config.toml
bias = "none"
init_std_o = 0.0
learning_rate = 0.000897
Each number is 50 + 15 x the weight over its row's rms, rounded and kept within 0 to 99. Layers, rows and columns count from 0. The size before them is the row's rms in percent of the matrix's.

# layer 6 attention output, 768x768, rms 0.0837, rows 0-108, columns 384-447
094:55 34 54 37 27 34 69 62 58 51 67 53 53 21 59 44 57 25 70 51 50 50 25 33 60 47 35 52 51 42 65 40 28 50 74 35 60 55 62 69 46 73 38 59 60 64 40 53 32 62 51 62 28 68 70 64 58 52 58 61 43 61 30 55
098:58 51 69 67 26 37 54 42 70 66 48 62 39 51 51 33 50 39 37 52 42 45 72 38 47 52 60 62 25 69 29 41 58 35 41 61 58 43 40 28 38 57 62 33 63 62 25 28 54 60 37 65 54 59 60 41 25 45 38 81 56 62 55 53
093:63 32 52 37 62 37 71 39 54 78 30 54 44 43 36 50 73 48 51 37 71 58 63 48 53 49 59 42 55 41 59 28 40 57 39 29 51 32 52 34 27 53 49 57 72 46 31 34 54 77 03 76 55 47 15 44 39 54 44 44 42 41 63 39
102:65 40 40 55 46 43 61 48 47 60 55 44 59 33 65 28 37 90 45 56 52 44 50 38 26 45 92 53 30 53 35 85 36 31 32 38 30 45 45 60 68 40 70 59 49 72 54 44 52 64 48 50 59 20 47 48 63 74 33 42 32 26 41 45
097:60 68 42 49 41 47 34 52 72 38 46 46 52 73 41 40 75 42 60 39 22 55 57 63 56 64 49 52 45 57 38 44 39 33 54 27 60 48 27 73 42 47 40 37 48 72 41 38 77 15 41 37 61 48 38 46 26 58 66 53 61 61 63 53
095:65 54 61 19 45 58 54 68 37 56 45 68 49 50 34 54 61 61 54 48 39 43 50 37 97 26 51 45 62 58 58 30 50 46 26 42 52 37 56 60 94 52 47 69 49 66 65 54 27 60 44 36 34 39 57 48 77 58 51 48 29 66 52 59
099:31 58 61 53 69 77 45 66 35 44 31 54 55 44 46 45 81 49 38 66 51 63 21 27 45 68 18 52 49 29 66 49 12 69 47 45 66 64 39 69 49 43 52 36 41 48 44 39 49 45 54 54 37 51 56 80 37 36 35 24 54 41 30 72
104:52 63 62 45 39 59 59 45 56 34 59 37 58 52 52 71 51 41 40 53 72 53 81 73 62 50 76 66 48 53 64 60 24 38 53 59 49 64 60 34 65 67 51 36 78 46 60 68 52 62 47 67 65 33 65 60 73 51 70 68 45 54 57 50
101:68 52 75 51 49 18 44 31 48 59 50 50 70 69 71 37 72 56 47 43 52 48 61 25 57 29 67 45 56 68 62 46 29 44 72 52 54 50 54 34 24 47 52 49 60 57 54 23 39 56 36 61 40 60 54 43 43 43 52 64 52 42 44 59
101:53 20 65 57 34 55 43 38 36 69 64 41 49 46 50 51 36 53 47 37 53 67 48 55 41 63 19 52 42 66 38 49 57 43 59 32 43 62 28 80 32 62 32 52 35 54 18 51 65 84 48 48 87 52 52 67 42 44 45 52 50 37 36 41
103:76 21 57 60 74 38 70 68 53 50 88 56 56 78 73 52 41 45 47 38 65 67 67 31 58 41 37 77 81 33 49 62 61 37 55 61 52 47 25 38 51 32 47 43 56 40 38 60 22 41 43 60 56 53 48 28 44 46 69 50 34 35 40 64
099:44 47 32 65 63 57 64 13 46 49 56 59 57 64 09 85 27 69 65 40 22 52 44 38 75 71 59 36 48 37 57 43 47 80 49 40 61 47 62 46 69 33 38 31 26 33 51 52 42 41 77 40 57 46 41 38 50 29 37 41 77 47 49 58
098:45 61 55 65 38 51 66 48 49 33 31 54 30 75 37 49 33 52 58 47 51 48 41 52 40 64 59 59 66 56 71 19 38 38 26 47 39 26 57 68 54 26 37 52 57 33 42 60 69 20 60 57 75 63 68 17 37 77 73 39 34 36 29 14
096:35 87 66 59 33 51 32 38 35 50 77 32 52 68 54 53 64 45 74 54 71 47 57 33 43 65 32 72 63 46 62 59 45 64 44 49 35 71 35 42 51 60 59 61 70 55 27 38 57 39 60 53 83 54 41 52 39 21 45 55 39 61 53 60
098:25 54 51 56 60 60 59 43 60 71 87 57 51 48 38 64 53 52 34 63 31 72 27 52 52 64 25 71 57 29 65 51 63 49 71 56 25 18 38 42 57 94 53 64 85 48 37 70 50 26 50 27 74 65 46 34 40 32 56 65 44 63 50 40
094:34 24 54 76 39 63 31 69 65 47 45 45 53 33 38 30 56 59 35 69 68 50 55 72 32 40 38 55 40 82 20 72 46 55 42 54 46 44 37 55 58 42 54 40 49 56 56 61 32 37 30 51 36 49 61 61 54 34 45 43 59 48 56 30
098:27 39 47 84 35 69 46 32 54 55 67 35 62 38 47 61 54 52 24 63 67 30 30 56 47 41 36 39 42 49 80 64 38 28 67 33 42 52 53 37 77 42 56 40 43 63 39 68 47 43 46 66 35 70 99 66 31 65 87 58 45 46 47 63
107:50 63 64 44 64 33 41 12 70 34 65 69 79 39 56 70 39 42 63 25 70 55 46 67 69 59 61 71 72 57 61 62 36 50 36 66 64 43 41 35 60 48 23 62 38 36 60 22 59 46 51 47 41 67 41 61 83 43 46 52 46 32 45 44
106:57 47 58 34 49 31 99 47 47 43 71 62 58 63 47 59 61 77 44 47 42 44 52 42 49 57 51 54 62 60 49 59 50 59 43 23 52 47 53 63 62 64 56 55 35 45 56 31 36 32 60 45 44 50 44 62 57 11 34 56 49 36 65 64
099:44 69 49 61 50 47 42 68 52 41 52 85 42 64 41 39 51 49 45 43 56 49 24 45 46 45 50 53 52 61 41 43 63 53 79 59 43 42 44 70 50 71 59 62 48 40 49 72 67 80 52 60 54 55 66 38 43 48 45 46 29 55 60 46
103:79 40 67 43 61 38 63 45 31 40 62 48 33 80 46 47 60 66 67 49 60 61 63 39 20 65 52 35 77 67 30 89 27 45 57 51 47 43 72 51 48 56 51 36 42 45 36 63 57 47 35 65 49 65 53 27 65 46 26 45 39 53 36 44
097:72 45 50 42 48 43 35 54 46 40 61 44 48 62 61 47 57 64 31 68 56 47 49 68 69 48 64 69 66 60 46 40 78 52 33 31 40 29 54 44 29 62 57 37 40 41 51 57 67 45 50 24 50 56 55 72 62 81 73 60 83 59 36 28
097:64 37 58 57 38 38 41 42 53 61 48 37 54 22 44 39 50 52 75 41 56 64 51 47 38 59 45 46 51 66 59 53 68 58 67 67 65 37 58 73 66 62 61 53 43 49 35 75 35 33 13 39 52 46 57 25 20 42 36 71 34 42 31 36
100:59 45 43 42 39 42 77 42 31 51 61 46 59 89 68 37 45 36 55 43 42 38 40 60 83 36 60 61 44 78 38 71 76 43 71 60 31 71 25 41 48 49 39 69 46 54 52 41 37 65 58 44 60 60 42 51 28 49 49 65 68 45 64 61
100:21 44 47 58 39 54 47 66 36 55 51 69 59 59 37 37 37 45 48 44 69 44 29 44 32 38 38 29 50 66 70 36 55 52 50 49 61 43 55 62 59 61 52 88 41 48 65 68 51 56 45 57 48 54 48 73 50 44 69 26 41 65 64 23
099:73 64 45 39 65 40 60 38 36 38 29 42 64 52 71 70 65 47 38 51 52 58 70 50 55 58 63 46 60 42 75 77 46 53 28 74 37 58 47 28 63 48 44 52 49 53 58 59 47 54 39 38 41 36 31 37 58 45 50 16 57 41 53 54
096:56 76 68 33 65 44 67 79 50 32 31 43 72 56 21 38 53 13 44 57 18 33 32 39 44 56 32 54 34 41 48 45 73 83 46 47 64 33 59 57 59 50 49 36 70 31 61 49 51 63 59 65 55 52 47 42 76 41 42 43 42 61 66 57
100:68 35 58 44 64 28 44 31 50 54 54 44 58 48 51 73 29 37 59 26 34 39 26 28 39 46 37 53 42 18 45 51 42 56 64 43 38 88 32 68 51 32 18 63 73 15 59 54 37 67 36 50 51 61 86 60 45 66 49 41 47 25 57 43
102:64 46 53 38 31 52 18 46 78 73 64 74 50 51 67 75 60 49 50 52 40 47 41 66 26 36 44 37 18 63 57 37 27 70 56 56 57 61 77 53 30 35 53 64 26 49 49 39 41 83 68 44 46 49 43 31 56 54 62 51 52 55 21 63
104:39 57 32 74 42 27 43 46 27 29 56 59 46 64 45 51 49 41 39 68 25 67 64 23 40 39 64 47 71 64 63 29 37 62 34 34 88 26 10 48 53 46 17 38 46 31 55 64 59 62 45 38 72 51 23 20 57 61 56 51 48 67 51 37
097:52 63 71 60 58 76 59 58 48 36 19 40 39 81 62 54 46 54 60 79 83 43 57 64 79 09 49 57 34 48 66 38 40 33 42 45 40 50 69 44 42 50 36 59 52 51 50 57 40 27 60 46 36 28 55 68 68 42 26 56 44 37 42 50
101:51 60 70 51 67 51 53 41 45 57 38 56 74 70 46 59 59 45 36 64 50 39 24 30 41 71 30 42 56 16 56 57 55 49 42 53 81 46 50 50 32 50 66 62 71 32 63 40 42 58 30 52 49 61 43 40 39 36 52 71 59 66 54 23
097:47 51 36 49 30 22 53 68 37 34 47 61 27 73 53 52 41 91 41 49 25 67 36 41 57 61 32 40 45 46 48 47 55 60 43 40 13 42 34 38 33 41 76 48 37 63 58 70 79 43 43 37 50 58 61 57 42 67 32 73 59 34 43 67
102:48 59 54 90 49 32 77 35 63 48 52 62 39 66 52 71 54 44 48 51 63 55 62 49 48 64 59 54 57 76 46 39 76 75 04 29 46 33 45 26 44 21 36 51 37 30 42 53 62 33 45 22 71 67 63 24 54 66 57 33 41 37 77 38
101:55 73 38 28 42 38 29 35 43 43 59 51 38 29 72 51 54 40 45 54 64 48 53 46 66 29 36 65 69 21 46 28 08 46 38 51 63 58 83 44 51 50 54 45 44 42 51 60 46 37 47 55 31 55 47 57 47 45 48 35 72 51 40 51
107:20 47 45 50 60 53 55 65 50 41 67 45 43 55 49 39 42 62 28 58 33 39 38 64 51 73 35 52 31 65 71 56 34 32 66 52 44 69 54 73 50 44 55 56 44 54 17 27 47 40 47 43 61 66 55 50 63 29 61 62 35 42 40 64
102:44 52 43 46 47 44 23 33 37 64 52 44 62 33 52 50 63 72 59 56 64 66 57 43 35 36 39 44 45 51 72 48 56 60 37 47 39 54 24 52 57 46 59 60 36 53 53 53 47 78 51 44 76 63 54 72 60 51 77 50 63 45 49 30
094:16 67 69 66 53 28 69 45 52 27 64 43 51 39 35 48 56 61 79 36 53 36 31 33 61 35 56 49 51 44 51 38 38 27 44 41 46 34 67 64 35 50 20 43 34 56 33 24 51 51 53 48 43 38 41 32 48 37 71 40 59 70 34 62
101:50 52 52 72 48 38 42 75 60 48 33 65 62 84 44 62 62 61 48 68 54 75 66 61 53 30 74 44 54 49 42 47 47 64 42 49 63 66 47 41 69 42 61 38 62 56 28 51 68 38 67 63 44 49 20 39 65 45 48 55 85 33 75 47
103:50 32 45 43 72 58 33 61 34 62 41 44 73 49 48 23 48 42 75 38 63 52 44 37 42 38 60 61 40 47 42 36 38 45 53 53 45 77 41 56 69 46 53 44 53 28 34 88 29 53 44 32 36 40 76 21 45 61 66 58 41 49 48 63
099:27 28 81 77 51 70 80 59 70 51 60 46 61 36 55 87 58 45 43 47 46 39 36 75 46 59 50 43 24 51 52 16 53 41 62 56 47 63 43 42 52 51 50 28 54 65 40 49 41 60 37 59 35 44 50 65 18 04 52 53 59 18 45 64
096:64 36 48 52 40 66 53 64 44 49 52 34 20 61 51 66 30 35 10 58 55 66 64 56 38 42 56 74 53 43 36 51 55 54 64 47 32 70 69 24 78 52 63 62 41 33 54 56 51 65 64 29 32 56 44 58 44 35 34 70 35 45 40 67
103:73 64 57 49 72 18 76 60 11 48 33 31 54 25 32 65 60 30 39 45 49 41 47 34 62 37 28 66 54 58 52 48 39 62 56 47 67 50 57 64 58 36 70 49 62 42 46 26 45 46 36 29 43 39 33 36 40 51 47 42 54 57 70 55
101:37 23 41 41 35 37 61 49 31 32 65 32 37 44 85 55 59 62 34 39 27 51 15 64 42 42 65 33 37 60 48 26 45 59 43 39 35 23 46 53 58 36 40 32 36 59 47 45 51 57 11 54 32 40 50 61 66 54 39 45 60 52 52 35
100:47 50 58 26 60 47 36 37 73 40 45 32 42 47 71 54 37 62 44 54 55 30 52 59 30 46 77 37 33 70 31 62 67 83 45 37 51 46 33 19 58 54 65 57 58 58 41 44 69 31 54 75 30 70 47 43 41 47 40 74 35 58 45 51
098:45 34 27 83 46 65 56 38 43 67 46 50 58 50 55 65 65 58 37 54 48 52 47 57 39 49 42 62 57 35 50 47 62 56 37 57 60 64 50 58 33 33 70 42 08 49 59 42 55 36 56 40 41 28 58 58 67 69 39 53 71 65 44 71
096:31 37 51 46 50 66 52 34 42 70 50 49 36 47 47 53 41 54 51 70 41 52 83 51 38 37 57 47 65 62 38 33 66 32 51 66 28 65 48 64 25 46 32 52 61 19 48 22 64 49 52 26 55 49 43 49 44 67 54 53 48 61 50 33
097:68 60 38 40 46 68 51 61 39 67 38 45 55 58 40 47 52 42 58 53 52 65 39 38 56 55 52 46 46 49 44 56 45 59 73 61 56 42 47 61 42 59 39 53 35 38 52 55 54 43 26 53 46 60 50 31 33 50 35 41 37 54 43 39
098:60 61 16 78 50 53 46 80 51 54 48 62 30 53 48 13 42 29 28 49 51 29 63 38 33 47 42 52 54 65 36 41 65 43 56 65 49 57 76 39 59 28 48 51 46 39 43 53 49 33 54 26 38 69 30 65 68 77 56 55 51 12 63 67
099:31 46 53 36 54 52 43 49 47 54 44 34 53 25 76 51 58 63 22 54 59 29 53 39 57 42 37 34 28 41 59 49 39 44 69 60 35 39 57 71 34 53 61 19 62 77 34 57 61 43 26 43 60 64 50 67 53 81 70 20 42 55 18 47
105:31 54 46 63 51 56 39 54 31 52 43 34 40 68 55 48 41 64 58 58 68 47 41 53 55 53 58 39 40 45 33 54 31 48 34 70 42 55 65 60 55 51 67 32 53 58 49 50 34 54 43 85 67 21 23 64 60 63 46 38 47 39 50 38
097:34 27 04 60 27 33 24 55 56 51 63 51 49 51 51 72 43 38 66 37 33 79 50 58 41 47 58 39 59 68 39 45 45 56 26 46 57 35 52 59 46 30 52 46 43 25 61 71 36 52 79 34 52 52 49 70 44 60 47 41 59 60 55 70
099:45 77 65 93 42 45 37 56 52 63 34 47 78 44 55 73 65 75 30 59 32 46 71 36 45 49 48 52 46 62 59 79 60 65 29 52 68 43 43 34 31 51 57 38 29 20 29 22 47 34 59 48 59 50 57 42 51 60 73 47 75 46 23 54
105:44 40 61 52 53 51 58 32 51 25 67 59 35 51 57 14 55 41 65 38 40 57 59 46 53 19 55 42 40 55 69 76 52 38 53 44 36 57 52 42 42 39 61 29 54 45 45 62 36 52 61 62 58 50 48 58 39 56 41 46 34 65 68 64
097:51 46 44 55 60 43 56 55 39 59 63 40 24 67 67 58 33 24 49 44 43 29 48 66 55 45 81 49 43 33 58 56 52 57 72 46 68 60 68 53 37 39 50 20 54 52 47 40 49 44 69 36 63 50 49 52 44 33 45 24 64 65 58 43
102:28 36 39 32 45 63 56 84 46 40 63 29 41 30 28 19 36 46 76 39 66 57 31 29 43 65 76 50 46 51 59 41 56 70 56 33 40 67 49 39 58 32 67 49 32 51 52 17 38 66 51 47 42 42 42 52 47 60 63 56 88 30 63 52
101:50 82 58 42 66 79 47 24 73 35 39 63 53 78 50 41 45 38 45 48 48 51 35 61 36 79 42 36 54 64 51 29 37 65 30 46 37 71 50 65 58 43 31 66 63 42 47 41 51 52 63 40 65 37 62 68 43 57 31 23 38 34 58 32
095:54 45 38 51 19 23 34 43 43 41 58 36 48 50 56 52 29 51 60 37 62 39 73 35 65 77 58 37 56 41 52 58 34 52 51 68 21 30 51 57 28 24 44 59 61 34 43 60 68 42 83 27 49 59 29 44 27 50 40 44 44 60 51 30
095:42 34 30 55 59 38 51 31 60 40 61 49 55 35 43 56 49 47 61 47 70 44 50 42 64 31 43 62 53 56 53 34 63 40 53 54 74 18 56 42 64 48 50 52 41 67 65 33 54 53 32 67 40 24 44 49 65 55 61 49 85 49 31 83
098:71 25 55 73 47 43 45 72 50 48 16 62 30 58 54 51 77 62 49 61 57 39 40 35 51 49 45 59 39 81 68 54 32 67 67 62 62 41 37 56 70 37 39 46 36 33 67 00 48 47 45 51 76 43 60 60 47 50 80 25 34 68 49 25
099:36 63 66 61 49 56 51 50 47 71 53 54 54 77 51 57 45 36 46 36 38 64 66 64 40 70 61 61 44 46 59 46 40 51 80 71 43 58 62 46 60 65 48 48 61 34 48 79 31 36 51 33 61 58 49 62 50 46 60 57 66 57 55 36
098:28 67 49 51 60 55 36 32 49 54 28 58 54 73 60 42 53 48 55 56 32 49 45 49 22 34 49 28 48 58 36 51 54 55 45 50 52 62 64 73 31 53 39 70 38 54 45 36 29 57 49 38 53 42 77 55 38 58 16 49 36 61 49 68
100:56 40 59 47 54 36 66 34 37 56 57 46 49 44 71 39 40 64 82 71 63 38 39 55 63 45 60 42 77 39 68 35 47 32 50 43 13 46 61 63 31 53 50 67 66 64 33 42 45 53 42 39 60 71 57 65 53 56 62 70 58 48 66 50
106:56 53 84 57 37 46 30 40 48 44 70 42 54 55 50 53 48 62 63 47 33 42 64 40 63 47 21 37 66 50 52 58 44 63 40 35 70 46 45 53 44 52 53 49 60 54 50 70 49 27 72 53 40 45 36 71 53 44 63 59 60 45 32 39
096:57 55 43 55 42 62 33 57 55 58 53 21 27 57 35 49 46 55 60 47 23 45 34 50 60 72 57 56 45 58 55 92 43 48 46 56 48 35 51 23 45 18 37 43 78 53 53 31 59 41 17 51 59 58 56 66 61 31 29 37 55 37 41 50
105:42 40 58 82 48 32 64 52 61 41 53 50 28 78 52 37 36 38 71 29 26 76 70 43 65 52 64 33 51 50 58 62 60 37 34 65 88 43 59 50 50 37 70 52 43 51 48 56 41 52 40 45 61 63 26 53 54 72 65 34 60 58 58 52
099:51 48 39 42 49 41 45 47 53 39 65 46 45 62 49 60 68 51 46 41 65 48 50 54 52 47 35 50 36 51 54 50 37 15 43 63 40 46 50 55 53 61 77 44 58 42 72 69 59 44 64 36 39 34 40 31 31 48 48 41 41 50 64 44
102:55 44 51 21 57 58 68 48 66 61 50 46 56 62 44 56 61 61 18 57 30 54 33 44 55 49 28 59 31 27 57 57 55 67 42 39 32 52 40 49 51 53 37 53 57 44 42 51 47 59 40 53 65 61 48 43 41 47 29 55 46 49 30 54
097:47 35 39 51 87 35 54 38 71 68 56 52 61 80 52 51 39 22 70 47 47 79 57 52 76 67 64 78 75 36 53 29 60 63 50 46 66 49 65 70 37 53 40 56 56 07 66 37 68 36 66 54 57 47 50 58 56 29 60 29 48 42 41 45
103:35 67 59 52 63 32 67 52 43 49 31 42 43 39 47 53 50 26 99 57 63 54 56 67 61 25 50 49 53 74 55 52 46 45 56 48 34 43 37 65 62 67 55 42 58 53 36 51 50 36 42 60 60 39 39 42 50 61 34 71 47 34 68 80
096:54 54 34 36 45 48 44 55 45 60 69 53 33 45 26 38 39 92 71 47 51 55 48 49 43 47 38 47 42 30 62 54 46 52 65 50 61 55 39 33 55 43 30 61 35 51 40 63 51 48 42 21 70 49 58 39 57 43 61 54 49 66 36 40
101:45 64 59 41 85 47 65 40 56 56 52 34 45 54 80 56 79 50 35 42 52 63 50 36 47 45 66 70 47 56 35 46 42 49 81 62 82 52 79 47 45 36 52 48 58 52 56 46 27 50 58 39 49 47 44 57 58 43 42 44 59 59 55 63
102:49 33 75 71 52 39 62 38 45 74 77 56 61 71 39 37 60 49 37 54 52 55 45 31 28 42 29 45 42 60 47 51 56 49 45 28 48 90 51 66 63 33 77 44 41 32 59 69 42 55 65 55 30 62 52 19 51 05 49 76 37 83 55 50
096:64 67 46 46 52 60 67 73 81 38 61 40 45 71 72 41 32 70 61 76 48 81 42 39 20 30 50 59 82 79 44 37 53 62 24 43 32 79 49 41 51 52 51 63 45 44 36 59 48 59 47 47 53 41 77 55 49 56 41 53 14 34 49 39
103:34 67 11 84 47 32 48 43 62 38 28 53 47 55 48 57 52 26 55 60 44 34 53 49 45 53 50 67 45 43 41 53 79 42 62 51 47 58 64 41 49 65 48 67 16 43 47 55 37 30 63 34 11 69 46 35 32 36 58 59 59 38 29 17
105:70 65 64 45 80 69 47 38 75 62 63 57 34 80 56 88 59 39 62 49 54 57 28 74 86 44 36 50 61 35 46 58 77 59 48 39 59 37 29 37 45 54 32 63 56 59 63 15 71 61 47 77 38 59 39 68 48 44 59 43 27 42 53 70
097:36 40 38 59 53 50 44 55 24 56 60 55 42 22 60 66 43 68 46 46 57 30 35 66 41 70 33 55 40 63 49 53 62 49 50 48 33 58 61 58 63 24 35 41 30 67 58 60 52 48 47 42 59 43 49 50 57 70 47 54 31 36 18 43
097:45 45 60 43 63 53 55 65 29 44 53 64 42 48 41 48 64 52 48 39 61 42 56 48 65 46 62 37 26 56 70 63 48 25 50 70 59 42 21 46 16 42 52 44 77 69 36 68 56 46 08 59 53 64 67 40 64 60 51 34 36 39 43 64
098:02 57 44 27 37 33 29 51 70 63 72 42 44 53 36 51 53 29 78 69 55 66 35 55 52 67 41 38 42 53 53 63 44 38 60 46 39 51 63 33 55 70 43 42 49 47 48 37 47 43 44 60 45 34 47 44 57 39 50 23 36 49 56 58
107:64 61 56 46 53 43 54 51 62 49 39 29 28 55 57 64 35 47 45 54 60 58 82 29 69 31 59 61 49 68 49 38 48 63 48 34 39 56 53 51 72 68 55 60 47 81 60 68 35 47 63 58 41 54 37 68 66 41 17 39 58 58 45 56
101:59 31 35 47 53 55 54 65 58 48 17 46 60 45 44 60 71 84 46 32 49 78 37 38 61 51 40 21 51 33 63 46 54 41 21 41 63 37 56 42 53 42 42 49 49 59 57 57 71 32 56 45 76 29 71 51 57 61 36 36 36 52 39 70
095:84 46 85 35 64 70 41 32 48 52 70 82 78 31 54 63 59 34 39 59 53 39 50 55 65 50 30 68 61 30 59 56 61 33 82 37 24 54 71 27 17 70 21 50 54 55 49 40 76 63 86 43 32 32 24 55 33 45 43 38 58 28 46 47
100:56 51 53 72 70 43 24 52 45 21 48 91 58 52 48 60 47 52 56 44 54 49 33 76 43 51 27 52 59 48 37 35 70 32 59 62 43 50 57 33 69 68 56 59 51 10 69 33 61 48 61 68 35 69 52 75 42 47 64 24 34 29 35 30
099:51 65 54 78 21 45 29 60 56 35 36 71 52 60 48 68 36 43 52 45 58 54 41 51 57 54 41 61 59 40 65 36 45 60 26 61 41 33 63 63 35 54 48 63 51 66 68 45 41 47 48 65 42 39 53 58 40 49 60 59 46 34 47 38
097:50 50 74 72 27 55 74 59 38 49 69 40 46 72 42 33 31 60 46 55 48 42 38 58 67 46 75 60 43 68 38 18 41 46 54 51 41 46 59 72 62 57 17 67 47 56 59 61 43 30 37 45 75 46 80 55 64 43 55 63 79 47 46 36
099:19 57 85 32 55 54 53 57 50 38 46 59 24 54 71 28 52 33 79 35 38 36 60 29 61 68 75 25 59 49 50 28 61 35 48 78 39 55 33 60 50 34 42 40 43 25 50 23 59 35 51 32 35 53 37 52 60 54 28 37 35 86 53 60
101:45 50 28 38 55 41 20 51 37 51 59 34 55 46 49 34 64 39 67 43 34 33 31 37 41 64 55 64 49 35 66 36 24 53 51 67 76 75 39 56 23 32 65 51 43 43 53 52 50 39 72 32 47 42 45 49 56 61 55 50 40 74 80 69
098:36 92 45 73 51 48 61 63 31 36 67 37 45 66 32 50 18 43 50 41 50 52 56 57 36 26 57 33 71 55 68 34 54 32 54 48 29 42 59 60 57 51 50 38 43 43 55 42 48 56 64 59 56 46 45 40 52 64 58 57 46 17 39 50
101:61 81 61 49 43 42 64 47 49 46 45 38 67 55 44 34 66 55 69 43 77 45 56 26 77 60 48 53 64 65 60 64 30 61 54 57 46 51 61 55 47 54 52 44 42 33 41 39 19 40 33 25 40 44 55 41 60 51 49 54 60 42 36 31
100:68 34 40 55 58 39 73 27 77 42 67 27 34 54 71 59 29 72 44 67 57 44 65 48 53 63 35 44 38 47 16 60 32 28 63 66 19 30 17 52 41 61 76 44 51 58 49 59 48 46 51 54 64 45 46 41 55 73 42 41 59 40 49 47
101:42 70 64 46 45 66 35 41 52 54 49 31 45 30 61 47 72 35 56 48 51 52 36 54 32 66 57 80 62 80 59 41 64 54 36 29 54 44 51 66 48 57 37 71 40 68 43 51 60 47 55 37 43 40 55 51 57 64 33 63 89 71 67 47
097:44 34 62 42 37 20 44 60 54 61 27 27 49 60 61 46 65 59 28 31 38 29 30 45 48 39 57 57 43 42 60 55 38 31 39 41 56 51 73 47 48 33 43 57 64 32 57 52 46 52 30 45 46 61 32 67 42 76 79 45 43 39 53 53
102:58 41 59 31 61 13 52 61 52 63 54 64 47 51 65 60 57 56 60 69 41 46 70 50 70 46 64 42 62 34 53 63 54 51 64 53 51 43 47 42 59 64 35 36 46 23 60 47 53 43 55 55 36 31 53 34 66 50 40 42 21 40 45 60
101:42 60 45 50 23 70 39 40 40 54 23 50 63 46 61 57 39 78 60 40 58 30 43 49 56 70 33 55 58 48 40 54 46 30 51 65 45 75 33 46 76 39 48 46 34 45 52 41 47 65 54 53 57 36 34 48 53 44 56 59 53 67 50 33
100:61 49 55 58 67 46 42 24 58 49 46 71 59 60 63 59 47 61 28 46 48 65 64 26 68 26 40 35 42 64 40 92 48 58 54 48 47 37 46 32 34 53 62 54 68 58 59 55 46 63 34 50 67 70 61 72 53 59 16 54 41 24 56 35
107:40 69 35 21 52 49 52 55 43 68 30 65 29 56 33 58 18 25 63 37 48 59 59 63 43 36 50 42 52 58 66 44 69 40 37 49 55 55 55 35 41 22 53 54 68 54 49 53 71 46 47 32 46 30 31 26 41 68 53 63 49 51 41 51
101:57 52 61 62 45 70 41 73 44 35 35 55 70 37 50 28 37 79 58 53 65 49 59 54 32 35 47 47 64 57 29 54 40 50 37 38 38 30 54 51 56 45 63 44 07 55 56 58 45 48 46 19 62 25 42 24 54 57 39 39 32 52 53 46
103:26 32 64 59 63 51 72 39 52 54 55 66 63 37 47 56 40 45 37 63 48 40 56 65 40 34 50 60 50 57 76 43 58 38 73 42 34 23 43 52 69 52 36 49 35 48 53 24 49 47 59 47 40 36 64 54 34 54 55 62 58 52 52 66
102:44 56 43 50 66 28 80 84 32 52 27 40 42 66 53 40 49 53 35 28 50 40 43 44 47 59 52 29 65 43 50 70 69 42 25 56 32 37 37 13 58 42 66 15 51 46 63 57 55 31 39 53 62 63 46 67 75 79 45 49 63 56 54 55
100:55 48 28 61 41 48 53 57 70 32 30 46 53 63 79 43 31 77 54 39 66 38 51 59 42 45 27 38 27 81 44 43 45 54 57 82 67 73 50 45 41 43 60 59 48 50 81 55 80 30 60 62 53 76 41 27 44 53 48 46 44 29 61 60
101:59 66 68 84 80 36 29 61 36 37 69 47 39 27 50 17 56 50 49 40 56 58 28 56 52 57 37 67 49 45 47 46 35 23 46 48 79 56 52 52 36 43 66 45 71 55 66 34 07 37 60 30 36 40 39 44 51 38 66 75 24 24 43 47
102:46 48 66 73 31 40 54 48 58 79 35 57 36 69 53 60 65 03 61 34 56 52 46 72 65 49 64 51 57 56 63 45 63 60 33 55 13 35 35 42 38 39 52 37 35 34 67 69 55 40 47 56 21 64 41 20 46 55 30 41 29 55 76 57
099:60 38 64 48 51 39 35 52 46 44 57 38 64 46 43 53 41 57 53 48 57 50 59 36 44 75 63 49 60 49 62 61 58 52 15 53 56 44 46 57 67 78 58 71 51 24 63 52 50 33 59 48 35 60 60 58 39 46 85 26 37 50 55 61
099:48 27 50 51 40 46 69 45 52 30 29 37 48 65 62 40 46 36 45 67 76 45 45 60 69 65 62 54 33 61 53 52 48 33 54 47 53 21 38 50 54 50 63 44 34 55 56 68 73 54 51 63 75 31 50 44 23 44 58 52 35 28 85 59
100:47 55 45 84 38 37 36 51 52 68 35 66 34 51 64 40 29 48 38 36 14 58 55 23 55 59 10 54 39 44 55 81 63 43 66 48 53 37 52 38 43 55 31 63 45 73 55 42 36 42 55 43 57 58 40 61 77 57 72 53 63 32 23 35
098:63 16 53 53 78 29 63 46 69 62 45 37 52 49 57 36 34 63 68 47 53 46 43 41 72 59 71 46 57 52 52 38 26 53 48 48 45 44 64 42 31 46 36 29 68 61 54 16 38 63 46 89 59 56 44 38 74 50 46 34 53 42 48 58
100:62 40 39 53 55 63 51 27 48 35 44 45 56 52 41 29 62 38 56 32 62 61 69 38 48 73 56 45 60 78 49 65 51 58 67 44 38 49 39 34 27 44 44 47 29 34 56 90 45 56 56 48 72 51 62 57 70 34 40 64 43 69 45 32
101:37 81 60 45 66 47 21 32 58 37 47 25 59 58 57 52 28 56 49 25 60 56 48 50 38 65 75 71 22 44 57 36 38 64 57 47 47 75 30 68 62 34 45 68 39 78 47 79 29 58 55 52 62 56 56 81 78 54 46 47 53 68 70 36
094:65 59 59 63 74 49 71 31 55 56 66 42 59 46 64 51 51 37 63 32 47 50 53 48 37 26 49 37 68 45 50 58 39 55 53 41 70 55 45 62 54 52 41 67 59 37 56 41 43 34 51 37 54 68 53 70 38 56 45 49 51 29 63 39